python train.py --n_layer=8 --d_mlp=448 --warmup_steps=200 --doc_mask=true
Each number is 128 + 32 x the weight over the matrix's rms, rounded and kept within 0 to 255. Layers, rows and columns count from 0. Numbers have three digits each.

# layer 4 MLP up, 448x128, rms 0.134, rows 55-163, columns 0-127
148098135095080102139121091141107117096122079131113079145095111136092140099090108153173144140110118146165137190136147180105114149095155113156143118105129124121152111113242060160130177121131149149066123088097075130085082099171126125137124147214175075175166152148180105112111134149103121094043159168125136125131101114153131084155177205106119076148197108087072120150100141109118051094158
091150170121120075119157137068145097173107091116121124125167148160146137110179180118139137126114074087127132129209079164106145145117156118103179133070143164130158096152140096110142150104125091182105155124198078138059062155139122127111127124124102145177135116085092166199171120170114085117107125086080183106182134144178180224122151164053126133070104127119127119149110194157124144085085
196165122036177095170091100149181093077136181103094182141171123134129161114138083097122175151150075113168143086131131158147154116146134168158138101207097167127123160167087125107146182125108117083115117152086058140095146133066169166186153148113152203136102098103167088155178144114154205124144164130113139156070108039060113147129161072131120156141116120151120131180068055105171116150091
160144107123137130116178141117110176092100179113173108139181173166096081196160108118129126156147165083158125156127094116141118119139144159129157154162116169154098061145121156126115095087165141068168146123103165157141068158136148133159147139105165141081103122109187102148122097150084099108108116104129158125172059091166105124076134153156094173133146098083131174194112113109133176123122
155157194127158117177127182130116095110088184133120109137194075097139160198115204136220144134082129069109113107113085118131118129120091154087120082162133083093214094126091102136151120114113160140169096087103127098148142138090139082118131188107162130126114118147133077115129142123118118137095114108165126079135143090085156101065129190121055117120126126114121131063110155180186186096104
111157162107167097134154125115150039137148125101182146123145162134124131094119149150104099127168160089094132179102125075203109123170129133124161150143093127091112128093187141111082139143111158079111080112115045173078142204111167140180115073129119170158146155112172091118147137082162096166114167154112111146197086154062137165131116153074121094133116161072157146135081168123131156089091
071128118147161113193125144146087183130072126101128115174135153129123106152085200098100098086096149149109204164138167172117138098182192144113156124122120062182098092193139108125090140102140138102125111128135141168148102146102135087151092132104138149166127143123164120076161110125128123139133139114158149151084145139118141120119081137190092155098208132114197161113109130159116166167032
138163131110129168114093052135154111128164128155129117173165175159122138100125138159180132160116143150125153207084110146176152084153100167153131113107114122168109122145119118145108160158150125097118162092153139136172183086087089138136097123146137189119090136161080188137134143088145113134148146184068116121198158176117119144166123172115140127194109126102123133116125189121134126140151
137142141120145159168112191129127043084155088143085097108110137090086102052221085148142126123184109080133126146128090125144175178118168143168133127074175115066144225115146148144120087136145201097134101177155091143153117095173102168147111121180153159083130144108120132165153144110130123062122158163172098072157106059146203154095091159172156029153153144110120079149112098131152091172196
125154133154164150124131141136158107121115135072065157091131165112100122106160136144136159150139139153158152085161170120114170160116129114166120145112149097127131105071137153127110100111129154086138129099154164151086151117143137106087137115095165168134155144059157096125166130206111064157203131115091203122145166163156152107161119069069095103134142098090160108134065132142116087109166
036120120136186129127139133157132145085165074150155138162172156110142127129130131122076149127097104131062111162172091168158197117162053161122081097165134103144147142117136162126129097115133058078119091115189135203133087121098163161129099143103125168103108163123173118144111134089140127164107153158145099142189088067131135130158132162119070116149150168108134130102171135169149155156179
133072111102122171199082123156132162145079149134142143106125137106184147123111148107169101151206114118075097125126068122085132097108189189113107131120155123088161138123106160191112084158167188098113122169179120099131121143116132090095197138104089074150106108087104105100169076142088159109091148100150097120151101158107170117126152087128118164118130147158187137128169090128071121078115
108155088144102111095146154094154142139050163173178049152070161076117091130186110192119126112125144089147198125086122147131158082104144120136087127121140101140048153139138161146119140150107090102099197124091174162099162181143121131137138133084171076114094157129100116107087123119128191126150131158098100059117117139104139095158149076164104163220118133092150166093160119100113118143174
127066126072112176165191201125113126171067120204103088209156182156139165146170129207136055153124061145119150154132104124140140163148091160114131158120171115118110205130111119117141124178137141153164145155101109117112138154106125132151097144118140078191106146121185124132078126074144063095116118147098082145133106165099117146093116168132154120102111103116116101082129156140116075115115
161174153129126105135104058105153124157121112196061103101123149119138139130152151157143133119128159148093067136087132200125155175095174165127145101137165153151147134141100137109129146129127124137107120131125109142088124058075136134094121165127147146097162117117168133164127114197190071215187097093081104150143149179130093153115163086089122126160124110138165156181090095105083108095078
155156114140159125089109136134091144095189196109176123110170109080139160073090134137024126133150127127114105174108149152162104143068118113150136145115135094139060136147139128173151166084157125156059111122172076094141159113079127120158133174164115138044113151143101118130124149132083100066089087146129114156145087069195199093084117149137170088089159128097135186168115161117097104115215
114128104123130154142140130160151111128114107078165124118167140129145096171178096101083100088139149094165131083108111131089119159104161145185106123145164115118097134132129055120092127149132123136216162122166118144138064149098100147103176201161134164109184095127102112093167088116161091096098216174158126098127097099140115100139189115099175102127139168144162083101064098133092135169140
123121112144143104146136105094142123132076113117133147081166143126114140143163129127079093105128101112043116155169146154126143171092140137160078106132135130109111166184145140125103117143140136091078097074104166116116152134103098150110163200118146146134111080149104104128171101106101136142068145099129136128120127125134124169126098060130116117154134121155132126138180139095081100129131
019081146208082107120150114124099146156116170168111118121161073099126178125147080120122109138092165080088157124116117171101104164058146149144171115141158105161137157133109148070113095173088088104104152125099130101147168137088141128109132093180109128167124113141122122142112151127118158198132161118122138135141086121091173149063153118145167140154166102109115107147074121169146158154088
092086148092100131128157148133127155099119109167141106168093168114119143120111132163131091067128104157133088164092152080157163195066172103147122107164172163082147159128085192091118092148143127109085124201163181164141127129129090138113177157058142157112083129100091093186111138153203144142163141049147102135165109121114087146136162136090103203165105094066108172080128130159143190172128
112110114097113151054129116150150157120102119173111111121149083134153087142164152129058153170217085128156052125190094167144144142100174158137158142128172123115172101114065143064116117120160080156107108097084075122177143116155153171145117183124132150115134173115128110089121141116098125151102080120118136143153097126121171166102167132121141110193088126098140121132068153112107090168114
167127131149178153143108183103104187094180152134096149141151122146133099145084141065096072156162124120174142143070138146105139174147132200175139102095121145152163152158124120135136126163107139096151113189115128129118136086108078113135119113125153110121098071061111111161113152109131103075155119128098142121154138114110112098162158138149157149135181122174119105114199170106216169098133
155119079126166148155102170168172161101127134149114139090194078124124154195205163086194119126152156137126141133117155145117105127153152100121150114166162127171174133128122128077124116061158104127110066099152087111142103109118127091126081123119107053105152115147078156151144145046134122056114150148110130183187138108066086138145102206129107089140068090124163093148095072073119079103099
120089055099148144118195145109118086011107175129122147147114139111178107152107070160113128086090191088125096151159138153140169153158161160166133143074086082121130134099140139090149164116107132161127112143110106116162120111148198143161129135124120070132132107151138152130208158159083133156108099118105104156108147149180153119115128162108110112065128138089118104142156135104155166087127
123153157134087164122141150173162187090125145086177171099142103157105136133118136122060150161151040116128141149174133186104056140090180115104125170103103094108152093135155116138125205080153113112116103107143107157114087125107148100103143132144116098110115133102142123126169128143084125170134144084123130106129160087186212152089146117093150109146100140162156126162110155105151155102111
120116067143164115192074172104099113103111099146160130130120072063166126129118160078122128102080111126156153147167146138087093163122110116101121075130130075109097121128133141187131130123112146069077159151132152144176124135093174185117179163146131104108183123123126147203180170137187126126102206141103125092089097124135113054095134099118124117130180104131093072108153170096119155078146
116147091136112109102174163137120166198144136097149114194118157146149126150116100136167120156112175172127155146097140103076168085113113125148112156139127110083165085150137133120149149067102145129159091087134096153111064137131129095107154145165131129162054127193065143155211197142060220149166190183059109076115190131091098144164144153081133139156136133102156144181084135070111133113114
088170156179076209161131146168146118144094111080170129149147140165137104129123111082132099096151180142100165122169094139123153076092130127136161156146117142087203095116087165048115059083117139131157124109196119180166123171123133154159087103056136156165118116138093082082100146101204132144160162140137078155107117068160077117118145120143165121163120097055109169133075122122150105115103
137105137175146141064192175211129140114147152166114091126090147158091115158074158168161172154095085084054180195109130141119090127130172121125031089127155108174130130169213130085157146154144125108130115098085094107149147101150110111161093140163156103125107090097122134104112126146085177155139096172125120121223070162105155076118160118136115150069186136149124118090161165151116165119148
101127151063115085131173101150166160031108166177081156194113090159129151157166156096115099091061122200075069094132081142098184130148149164106118140116113084155137167130140111098134201199135066079125112167122133095144080115151136099109116121175159121141085119103111135157153147132098189145099160102111074166136049101105188147129208107106188207163180102169216166142141128121146150141129
129200107146119120031160143168139162137142132108139111135105151098148118179109086115101163099081125111136081155090139128089135116073164121186145133122105090135140129148143137087126087144110148105148110169157102099156100134146110196147156163094124126109125072082133120202138148107126156102063137195074132112120137140181144132114116110096123051114118091134141180169085123144155078126085
111123134133147128133185207113131104123118129153164164095183119105148137087149160161103117130120156101150099075088111143162121116119092114056103135077144163130156102100156068084155089129090127072050129119149073142120199127151154106153123142099086117113149128111129118179182136091126148153141149114137153111137169109094175115167156092149168079119121135097098126159149150162118092122157
112156140142132033172114136136153157054134103160182110165122112140149158146155163113083163163134102155145168112181135088108132122127132167145149099061114137121135144218155158109110139145101125112141122159129139188096117099130167124080099121167113192204109163156107118162128128143161116132125131072106098107146167094115145192129103090162113150080190101099115099126173118107161119119127
140093078121108090072144135060113174125179126123247103156115194135151124088132084143074152105145139124135162125092147084106130125102170171167145121144101055097152162094103175120114151128214162166136111097098074085145142133141153126196108159071123157128108166136138130144155119146142182121173137162127144179157115116117111101084108149150077150101131102168121104202103188064110119087152
146120125140149080151084131139095134157133150114153124073153134107128125166094103105157185085144091072156140060108087166117142137108160076088150050103117160140104124183166160119110155097125183159114150105147090109133117144216156143199105133088085072090174126133101158129148134140051189084092166135132088143140133137081145112073125155092168104127115107158132074137070149140125144138138
170133137117146127103224157158171158159174121124139127100144144110124141156131095111106087141146097130127117075093081087108199161156214096170030053114124085177150122132115140092087112105192122082093164214147104150109149080137147164157133154186120127079129064110103157069107116101133097124119166110133155122165085080122245136084133161071142119093166174136162106120131120085097156093107
128129131109166117126091119117062110141134118130147136102215145099122120152056081185121129154118171146126074140115071148157118115138152167160153099149136117108114114102148112088100107104169093218122131126215133158148138132144091113107107184178132065133101108131102105154100166174158121129146144129133151146120152159081145144203145120098203141130163196129137156147156117117107118089127
122140073111142072152160121063122151069145111107163115097142113151162149164077109076161135184115108070115176112109095108088088122136165145144117109172123080132109070178091171114130145140145092138150120157175089174104129115142147137118187160156115158084164179136106087101131118137106123113091084134075121157183162126124095171141094147118095063073161106141117115173116156182189172122108
109122128180145153138132078146089171184154155105117080129126152125146137122206167075102155145114173122148105143148129147094126172132167146162159135088151131108112135134092129140120143137127133089136203138090146164044083149086119145131161130142137129159142120151210097122168125110140119146131129123107106069123062116087140129100134072108153107203144101150107105141104140077132096155111
232161112123161165105141105129164175101121131087081115089165159152140096163087106113058113125105150148137122162180122186137162130111145142165145135089111116023160098169109111116113176112160133100131181135144163188119139166159138185120134138132164151114129139106151151107126182085112153097120166128115133110137138165119123072141090107081096126165164124121119149112120139145123155109130
173116113177113191167032101169130169137174169091100170087144126178108133165117111129153086075153109126152135086178119157125100105112134128089170076152107115108095132167169116097109159075097154168156154076126124094115084084177085199132173172064080173150145066102138140163111112143133126161152155106142128182138138077118082108130130133104133159100106146153137171074087122075216131116146
097131122133145159120114128125129090150148187086132176092104133152175066143109113126090147096171110116122180138156125152168119189178120111211081144169154148148126135065124097116083176137140098128196112163136157167154086110133104082110158131056144097147145150063122105111182077104135123114142166102132087149149137183089143132128151141121163150151147141163164134142085173126097121095159
095092129096050173166119164178091150176149107097108119154134152212090129146148102009149105102173031138137119089051123104129118163114119160184117055156201050121233184150159114142112187109098126132073099130128168147159094132100108146145103138124108148176115137154119096115124057193160127094134202154125146063134142110083134145144113081116141107129156161094144144130080134140109139124097
176145134141081178128104087142110117147136129095163152122126136112162130141090071150200098101166109101138134151161121035089107129145168102175131159111119122090128121141135156098129099084154096104156229146097083123127204125149118156091111101140139093155144165104191084104188107104129114167101122150114160137130118151113158077064101068098104100143131182147194111157079115136141089096119
162126116070132136123063143183128111190120155161158133115192111135129155150120112138117128089117117131089136090114130117129075118077158114126098095217087137089101140149219109145155182052110145131067079110112100119134099113156110200097098096074108100128187102102117077160068073163151079121167131155152120111155072133184084172141069103126167121094181145122130105124125204200173137062186
119153129082174181150148162156148134068099125144117151154123159126142132088123148131129119106116102097137127182156133129128129195101097086169108135109124078105085129139110090143140174165137137173156119139099100132197103146195109091154098144121172073132061104112068124158220118206149137098136095072116150141159108136154113112150145142149094129039152134033114074171144143142091091138124
173106185112086073128122162107155162148051139153155157104134119162053180148129111082100079133108094135127092128127150174108081125097163206100138111093107102122173098080110091099145129091169121120117077106114093129189148134127152129140107197080108142110115182176119104114146180126211138072177143104126165191130123156113075127172144096122107121136087179050165078124134137184090156123063
068086139143135114112114085153128199166120096148132070092087119172160121123136125096116124101091113110132179175108116163109186134134151093161143083195130113128160142177118113162156145107148137130113117111129092110140116095131145143134135151105157157113144148086114134167136135121195095136076136161130125123188065149105087146115141168146171137127094106097094161106087088141053068098154
127143142096125151177109127162106129114121146135073118086143098166177145134092127126141147128145154077093112143119060104125111134102176138103091134114166093160142084212089098161091124152102134144126158117145118153163190088165134114147134157088137126132174109112161156159083163109167037153099061075110122089138122190112169162140158100122159202114107115117071153154112111127076156108129
109140070166155157075133114161149143138136139084077117166092167157070109182073117132174133124117095160185176093135127116137123086151153121170130148118168139116074135111118169107169142142089163161182141150077134161161067056118124113107094108171134134106172126119102132124111053102202146091148121066088122148129142139110137105197094164113167195082119093154150207143197139144156132082123
090196108169121143115152024152104114101150160115079088076115141182130153124170085084103133175127155115117178127098100104110188134109145170123103132145132147048101103189116188065149093108096101136117136113146157136137132103065132079139143124152188153110135111089118123162151074152181202118146175071125101172194130081173177097139146137168118113136127163131091117124108116115165167088143
093140154119142115127142149173139105103185121129107212097134133113111121106107134111164144115179141115121034143126085161154183139144139162146119080172152113119147181146094149135074135118152097091087134110088140180119081133147143140132144065126034141090138129100127126093118178135180144142106160163090149167128118116125136128102107114136171082158130128139168113120093128177173118074083
119147215164159074145083145109193097137120093123165141051116160148132191191157127125111132107112102114109028067153095135087103071164116141139131145117128090103051121118152145153144151202175116120139101145117090131102075106148074135116070123161125120182130142152082158158176192130138184055154116102105182160116135079113169144148071074148109121191143109140142134080148098139158175121128
139140066072137080131238074155121146155089184153119096156148136079074077165088101152208143097136074101122149171100112116166115174123124114088083081169134171119065105086089151137102109133072156147089160164156153140152099142133050074159131099134102144120120107108149133171153102201098179130131160106160177093082115132156091138095153137215158176108138175083120110080137150136142172022120
138156104143155151139170121168097068030175153143115066143141107126155154125143124155107126108131132105170146114157084135164132148104150122130155091119117104104067157195160158128097164143094124128105138092100136126081124070092118108133109122186060142156151115101152121191198135103142172112082087161136145152077181117128152200153116139129144143073103077143119115092178144144109164125163
145134146132120081054144134141097138149117117134143131109102167149180143191113087144104149182098162107092124125120113140100073162102095136203104142142063121101101130139125077165183088149142180170168166156163077131150176102156089109131089198114150132155107104134153189129134171144144139133172120114093134122173092094177112130142165128169106133099172129108155130219127150060115125171111
146119048165109164112112124095125135151092162095131140104116147136173170166118124098138105095120076117107123132140099125133103133083158137121139123142166151141081156107102197119099116149032100147147157102116086132099100128116175174144133103116168162117125113115091110184096142143151136145128113140120122154082078147121151171155162124147139114184148141148064101149156095103093101066148
126117133151157063161104206108176153130112130112071141170134155114129098130138117101154123174143170128109109103155119122091102198132137160065134118159139157122099175121160143126143124084117123170115102076154114176116095156117062151200159156076136145126134096162160080170144082110220148139129106102142104136144175100122137183134150122087145151111129166163118151135138141105113107132120
171123127132097068176125143105128128112107111146114115174107129173107155124099184148121099060135076114149098121185098134165089078133120136153068107077087098092133082139121172150150164159103106145114141145151168169172133126127099129113161117133105122137093140123121148134127193153086144142127127127120164125138153109129110130131122112074146132116130148195121200091131086132077112146098
170121095148197107038095110139117150147059123078109165103140145167117142072067130132118150096132105118133094092163143110078127147137107098147184088126128101117123101097083120117100145181153095164104149149124089118171093177155117122183098148093105190111141174129170176132084191142138052167146118134106102096111136113158142159125178165162147160113093113133117158141108179117148148119142
121143152125145037154168177091087116114160127168173144112130114148108158111143126088145112114140139074081140100123104092135127142104084144096119172097118117095145127153176102156158113153100123069080143084142073144119148084143138152098205073085150156187114171125186167151147149131149097093097167138140201106127149079116121088116166121109095104156149132150164173122109165121139151133125
133152118204114120085108128121124163165105079159059190127151134135111084139099156168130184124081105131167085094089134148170111110077097136114160138150105117111155169126130145124080178126120106162089161160163116121162106095141091082112174123089120186117086107073110066082160140161071119138134129188080143097071143136146162140161086156132096125183175101131180128104102134114100130125117
105187082110073109164176129091150152128100116158114175099081162140080140018101148120131132104141150131112132160133130129207103041141133167180150132149157129165094140152117146127104065141184084108060161065042147152075171156099105107128115117193102130136189156111129142156198146194088150125114162155079120098101129117175110116145087108107154181097096153143137123159141129092100137095131
108154175131148123061134108214092081092171019117187084160128153177165158139140153156099174059157101140103115183108102118107132172147132162122111129135119115113073141197096139080146118143154170115155147117175071149075153139112131127141149068203144143137062132149114169162092121144161103112090140085100129144151079121104123127186137110142139142166112105143154089138086080063102083116132
148131085129140093126097125138106123194128119180151107120091149093145166124154143181121179167187063110133148109127195084131116138105137129077153144196185130094123148082138166112132126140081090155090171137109138149113106113072097120116132162131104092137152116136156087188199133129126164106104183125144118068115108149055119108150183075180126143126145127156122108107141114134101143122143
215109092188156054159111177099191122117080166170116067060044159174191150134107149110114103160113126146145099109095086110149158196180106097111116109160115097165166145148176134179111154151120101147139142168166122158127173082070103151150137146103071099131102130171149089102129125135171153095165098100110107160116187170136139090134137116118101087076118177109159174119122125153124156118132
175144105136154114103125124136122070174067138198164128138157087098134074155091131126149183103055113147129165105217139119148087155128101126140130123152188125141079112168170101092135140095131139200099125149156081110153081116154077132091125148121163145123124118123153152111113073160131115161168147134032161131146089159142192087154103136132126127131132062120126139159088149169153151127084
126111111188136114116142156123112134148151065099134146145154200117082075158183162138172148132107100165123051128153147174139056129145136141167109139129143097110086157138129123126148078131110133113106166036102106134112099143116131113140134155121111135119160114155116060147144109128077175076170172077135147036176091196165146154120150102134161146162155068065149090177070034108156064191083
155128100136094122138092200196113125158136149131109108170107142153078128204115112164112103076076113192178167097110122128114101073099125141128177134155173139104118105099145132183164123083139173154158089116126106098095148121144096101136087117150097157110105110164110155142096119087122116128082184053122150097122144089124121130122183117100124130140116119137181162148089138128115122133044
091064136107159125167100153171098210170122102151175150156102166142114124139158131166146121116070125137135157115123112136148060124156130136092152086106159111102144165141139153148114146138181118121204147190170148134117121149146085129149149133112146135149144099099142158075157096136055097117090131067159119106090070103112164125133135142146135109140158137074117161134125064087156105153086
091140148143095148149161123093154165166125130185130136122134116099143058208122101103124149077160148165144150089161137116129112123118156147130116105095147133103109117086150145154171121128112143115163202154177087142146155092115141127081114149084208112121135157189172110097114030169070125025062084124108093125107046111163124108141105120139127098118163106139138182161112126180101141141147
133124058153162095133097172137182098142161104126100124172107113154146117204142137107146193085146109148119099085155152155057132119108153138143141066137163077085146133153126132185115154105103141130178132142160134066167073152091087107114129116152163116135144116116115064165174173164127138152102164116137143089139204142130125097166114091198124074133117119147143106115123148108123110026089
108121077147125122083159129175093132071098114147079117188184160108142165131157100074131148107166048141132114121118118101110171171141107122122125153135155074150075153066083112072117121135071134116176149114102129156136159132198112076159105148145167139136124162130142146109101139121085083090130093127113125164167142147110164079075170124155102118089112128090136158133137125185165111183149
182109095154101126120098124152167156125146136131118172128136167154137185172154119140112103178135081160169143153118094101135121151056128092127172096132119117181127100129169158130133130123059156150193080081111149109154105074102117116118108121094176135168059134131148079098143117084108159131138187132131113141138184155136107163187085115097113126095113137110103134094167124120107178115140
161132075124158170132126157150125093145136178112091137114147136116158113169127150090098146121053151110098127131138102174130115146153143143159153106068143154080140116106104150117128076127127152130153101055178089113157166152162178153253046155081167126155137145162089095121133195138060122065096119100127181142128143138137130118163165107144146132200125152023113102144136191115086119221141
091118097175155192111184146077155144130138166139139145175120121128153129076118155134141100112163171165107081151170066053114162174120140132124144132178163102108089143124113111136184172093120088156114126161129141122080189075119126139101197164166066117129161091173121133140163110163127134110113129091148082122108136102193155115059142118091108100122154103167087107121128168138103133124118
132135116118143076168126050141098121084191118141156102136160142117093206094088150098087125102168109152135153107158144069147098123150092123138125140230113125115121137154168136153116138118090120171127108136134071137107140137136140134088111118161151116127179200132144096138123132110114180135137142121130114074109136170120124131087137137082150129177094103150141154093124148079080134086128
100083112099144171131181190068073094089122167118095122094148142140134122103113135118198084080099132131145101163103146146064072157143090153112128111153136137166148181169131162128125123159135141124158110151094128152100152162155054119163102080115153069097120166131076156157147193070119186104122091118081133130034141115162110083102107131157183174137144134122184106155109083068114120184136
100056086151105118149126168086151116052134164208101090176193166153145129141108187106143051094144117190098109075172144164175205025130142139129107127139057168109191123161186146137139075159162216169080124082096202071144148135233106134077162162130106097114096090167056108106072130132131195042152161094066121119142126099122105080142063096200129159161206134138115115123137137157192145071238
108113043139144094108114188155194157089112190158163132116114153110135121116099127134168145137099093130188097110102124154078137077127107134169096152113116136107155175137108178132152093127101088145126147138115103141098160112097175100166172132149138104078136081093146122091172110095187122176092146139116109116151107121122160090181084154112129098162188063223134174143105101116088150106113
121138125143119134130154140120129075137118136135099131160149184119140207084163142082176129133132131133162150101119168179142102162076145100120164131131181139103126144115158160108086149104090060122169182113181183142109103102164110098080103130139150129172185128107160116149144126089073119110127142114143124135148200076142129128184098166108136102140115117130095108124123114173112072094203
200181143114119100113144128150130105126098106145136160116162158141146153082111154105159133152115117137165107106163116100087118092096116154161129142170105136142084185112151117115139121115157149163166108131079099097130108150123097058127103092123146163095129101156126139156128138181065095135168151151130100140130091097095154133030100129116114135130117121088134175117157139123171118130132
110124142116168201092060134078143181174131125151133131150147099118127127111125178160096111111107119111118096148156130170153100084090095144122140105137124118158108123112108136147183169172122143159123124105142071094139166166111129120163103154177141079150138139073144147163110087107189122110134171127128099130132145098121112164151122095127120138147159041097125093152113193107128142180129
118065098122142120123122117065086099171122100155120138142124134167145090165134103118161089119137102177102114135112128207122138161149107074105174083095172084134203116131154117154169099065111103189090158091110132123087058131099128092083123140146084146083128153168131143132107159075095092139148163107155154149162125144171115128143197155066089087192118106113150184127115145133164069138073
128113095160098136149138125139087175105133135143157102155115210148171144116160151087110142106111153049145134155128106126130121134169100116103170107112092088142111139083163185099136121072177165131167134062132155070116151121140111121134146174133127117075137116124140083116181115143104103176152089121185217123078155117129138124112105089115130165120132100166136190186124111094150112122090
110125105139170119158132097150149119205163063151098088123115131142108118144111081084125141145110094125157106130121137089076127171112123118083144157150185164150132103141054134124169132110098102138161134113122129189145157104112170149124109191131066148192167119127121152173136161101105092080120114113115140135034094135104159156102214125177145117155154124112098133200160145141111136115140
116142132058084151186120054108138118120134146129156090162126179107122111117158131152159148131105098100127165173134161139135102119140168118130079088125151098139113088033095063112164117134164171145066058079185056085046091124119143122127115180125136187065108122127118139112159129143112130049112137122147118096156129162160145157138125168126196172104127170106138133172084168103154164149110
121147064121128151137170105163077146150102084152138103144127147096124151154160117186146095127178115101097109103130134169157118143170114141156177072131077157126162187143168117129136123096189119167092163125118136136155152083209153095077111182154151038194121058117136152098116137133070067048111118163088174111121140139104140105112149095150117089132134100049125134176132138059087139099102
096173097137151168109100137144155120133178105170119141071157131153068090132108107125174180114125125125084072142158099161103119092065123176113104098182174101146115116093157141135102124158185112119102108133096146083114165178135178130127115159100141094110162070118118182116101168182089161125182155092131195115169048162122154103168119147168055113191143172132162123091109125160139088074077
041110117084170084149185199147078106141129123151140151093194120132090155121123138164132119119120172148077105103140111169153139160142192115149138112125161095122076050100103126101131139131128064098096171170098139143064120170110174033197125140178097127108180128151142147139130084165125143094135146127135202118140057094135167134091133078163108074092131141101090124172129091087141103134121
140066066161151210179145159182204148096165162158200112093106175097135137082136100074107124187104104145116067100090144153090109116144153204123203077097128104117088146076122188128150090158100155099153156121110115104132136132174106124141137132137095148129110127072103144158125044155143173133117105059101136181177146097139142105159130154125135112119161128123126171188065128072065148070164
136155109075065090151140115119161101142111144145118142158145139150116070160098121117093171131143123173158146179134126075129135093133201218099133140118047113130076126155137138141133175165157124101109161136132084130148138134048142119139111126118115141181075122154130155176085170104084107188115201070129119080130046133106077154124113067120125161057150168073121136139087115170181137143219
184055082118173088093148129107118119096147110145126135104147199110209163111128122151190106133100143122104157146153107099142126088169110113147111111158188128180057107107085160172146125117171091098126112190098113074129088070183149145100163080140153118087144127116093105105110187141056147098114167138119071123127094162146142106057118099136105157114167102164092112099165113146129144108140
165072129137138161090100141100145103122099125178111173126072163126113161106059103086124138148150134141144114137107073120109093139084111141117080151157128110086102142119108129105172116166096131172098126159155105170161145107162041066144125117178163138117127077110176160123185122156120154118113138091130139058118138099081193148116054103153115170092203125110126162151143071152122127126135
089147124138095111140094148104183118142136125167126166186091133129154112108103160158146112087193129119146104158175113142137140088117152172113133096107146135131147072154135110172120149068182120172088213083123175087188147141124108148119112171130120138104169082139104113166069139084116161163172156121094068138134111151121153124132137086161123199132073216169115070069160171151163119025168
136124164166093161115057123177122082145113045073168157134135137140107130110151110098122133110142112106103113159186152085136141149096098200127168151126169100100150122100157111144144102141124144133107126108133144158158146105122144189160110091085165182189211099148087097090147178114115157149117163109107108073088123172148153133155152099088116141105111130145178134098072133126107134134122
148097110107089117157162170115067158099116145142140149140151112117160112129128080142124073136162085146146117060117133080160181194110156094101141099091170119158076091135134133075124086154090124093076116127094122160142125089119074144120139170160149133129200104104146124122103118104148149169118129105066078140113123178195111116055076153109087147105122126118174115103102113214168210099171
128104152120137126103143179152173140137082180101080125071096169103100122179235084172147130132153135113098148097072099096139200136142124176055145088123105051140106116165136130093154167130121051087129137159154139189148154141086124100145131126131177071127093146115063100115076120128177120152117134129123213151084101149127135129145132147155112088122139177153114119154147122140228058128102
093148114123097107135159144074102162123074151151110142114103097128145145130073109114091196122107100119151159127137118094107137092113134142091158130136088114099132107177092108096108164145139137148133162144122112140171150096128111099144114098134131082073163171126138093128101162096177082101159125098118144108159149080154182154096156126102103148134106150176144105146108105081090120085150
160115112156110146119138139163121116097170098156140166138130079140161119106098124096170100072142100113117117139173047160113147142201100134134217129110121114078172089130155158152156122158147144092165082110065095179154152124119159143162153081086101077150134145085146124171152153115108091105124091132173128165100101139141166165113162174126158134050169140105110174078075117080136139151144
064121115082158143133147112141124126107098132169144115160062154153118124129160095147115133109160087100164148104172138133110104121077133108145167094153103092153079116112117138086147138196148125150190172136134107156137097173095168114117115135135140161151136105207151173111132149149081107094162096091124095159122125149124152148122197125109116165146114112080136098140188097115155134157122
187088096188184140079104131091133139153088131117140171141117155115127084159118098104134163107142133154169159102121108120139156185091086219161124132116085184108120157108130115175139176055156155113129147103125091122134131100106184094133152154136228094074154149128106099145110103136097163099166179113164162112136113103123160133171073149110107098149070150114136123165154109138091123097102
120085146122115148127152059130167166105121111096155143150107192176092120115132142162137160139117165104154110133149113078137133089151168131158154115094091132080171126154113142072152127099097122092090110134099117134124086143082142124079154162098181139124126134146152139137184066103211150128196126105078160135137177067167109094166148093205067116075176064135146124108178198170123176170144
061091107212205102112072161112154105106158095136118117123130150146162139171109097139101102120106161089151136145097156178163122120148075113068146126170186111077145092108094161156128075132118137191114090109126135128156146142121141176135146146106104068105142192126127130098128120132138143139102107142115119125120113114115136130113112096192120133128130087146117152165125133114168136160108
134076127142162200149142169101164190139088149105111117128101135135127130190121075137134072179144129159146077166163132131161130138126113078142030119118090108112129117152149147082084098077140151092104116102109161105109110092189143086074158120120137159165087109050102147102100127123074139144146156060107113139178037174127137151062157166113099117184098166143081135147184189109146178106170
115089173052158119120127167127112132136123096133162112116167118140124193143107115127178148077096117114110198112189059155123169138112164161105104150161074096099122180168146062138148146160150143063183113167133118133158133096143119113150156165107131154074100140121124171146073077091193147146143085135145094155111142133095113146108130116086125107091152106110150142150097145090129127114105
120156124118150155112135081121101104135182129124115089097141166151145093103133146094126091100129209075148106105130111103133148093181185121128135159127143090133117175111107091095119137154117119134117147156115137091148150145153069143090171121151107121111171143156058114106115143105168117146165131139106100135108145207090135172168148120110147124146084149144150129156093099105072141108084
172142083163155089170056125189160118161090131062142102105055133132123152112113096000184097158093102098155116118088124099126113101176142121134116162107164177119128105080161155181109152157136183090079180116188092088153133100076122175149181120128198085105148093124129122154118175146094124160116142079124170106109062156122147090123044148188107066151188137136126053050084168118137116163155
157087110126148131102188127159028127073100135145121152050145124116132102234103123165177082172111150098166155107167194153126102108132187104080135156200100155108134149122141150122139145154117173163107093113137125093124089127093075092133117118101150143113078096145132076131126109126111161116085105144106105081139049079128121143124147139133123139182101184119113118140173173144136147107155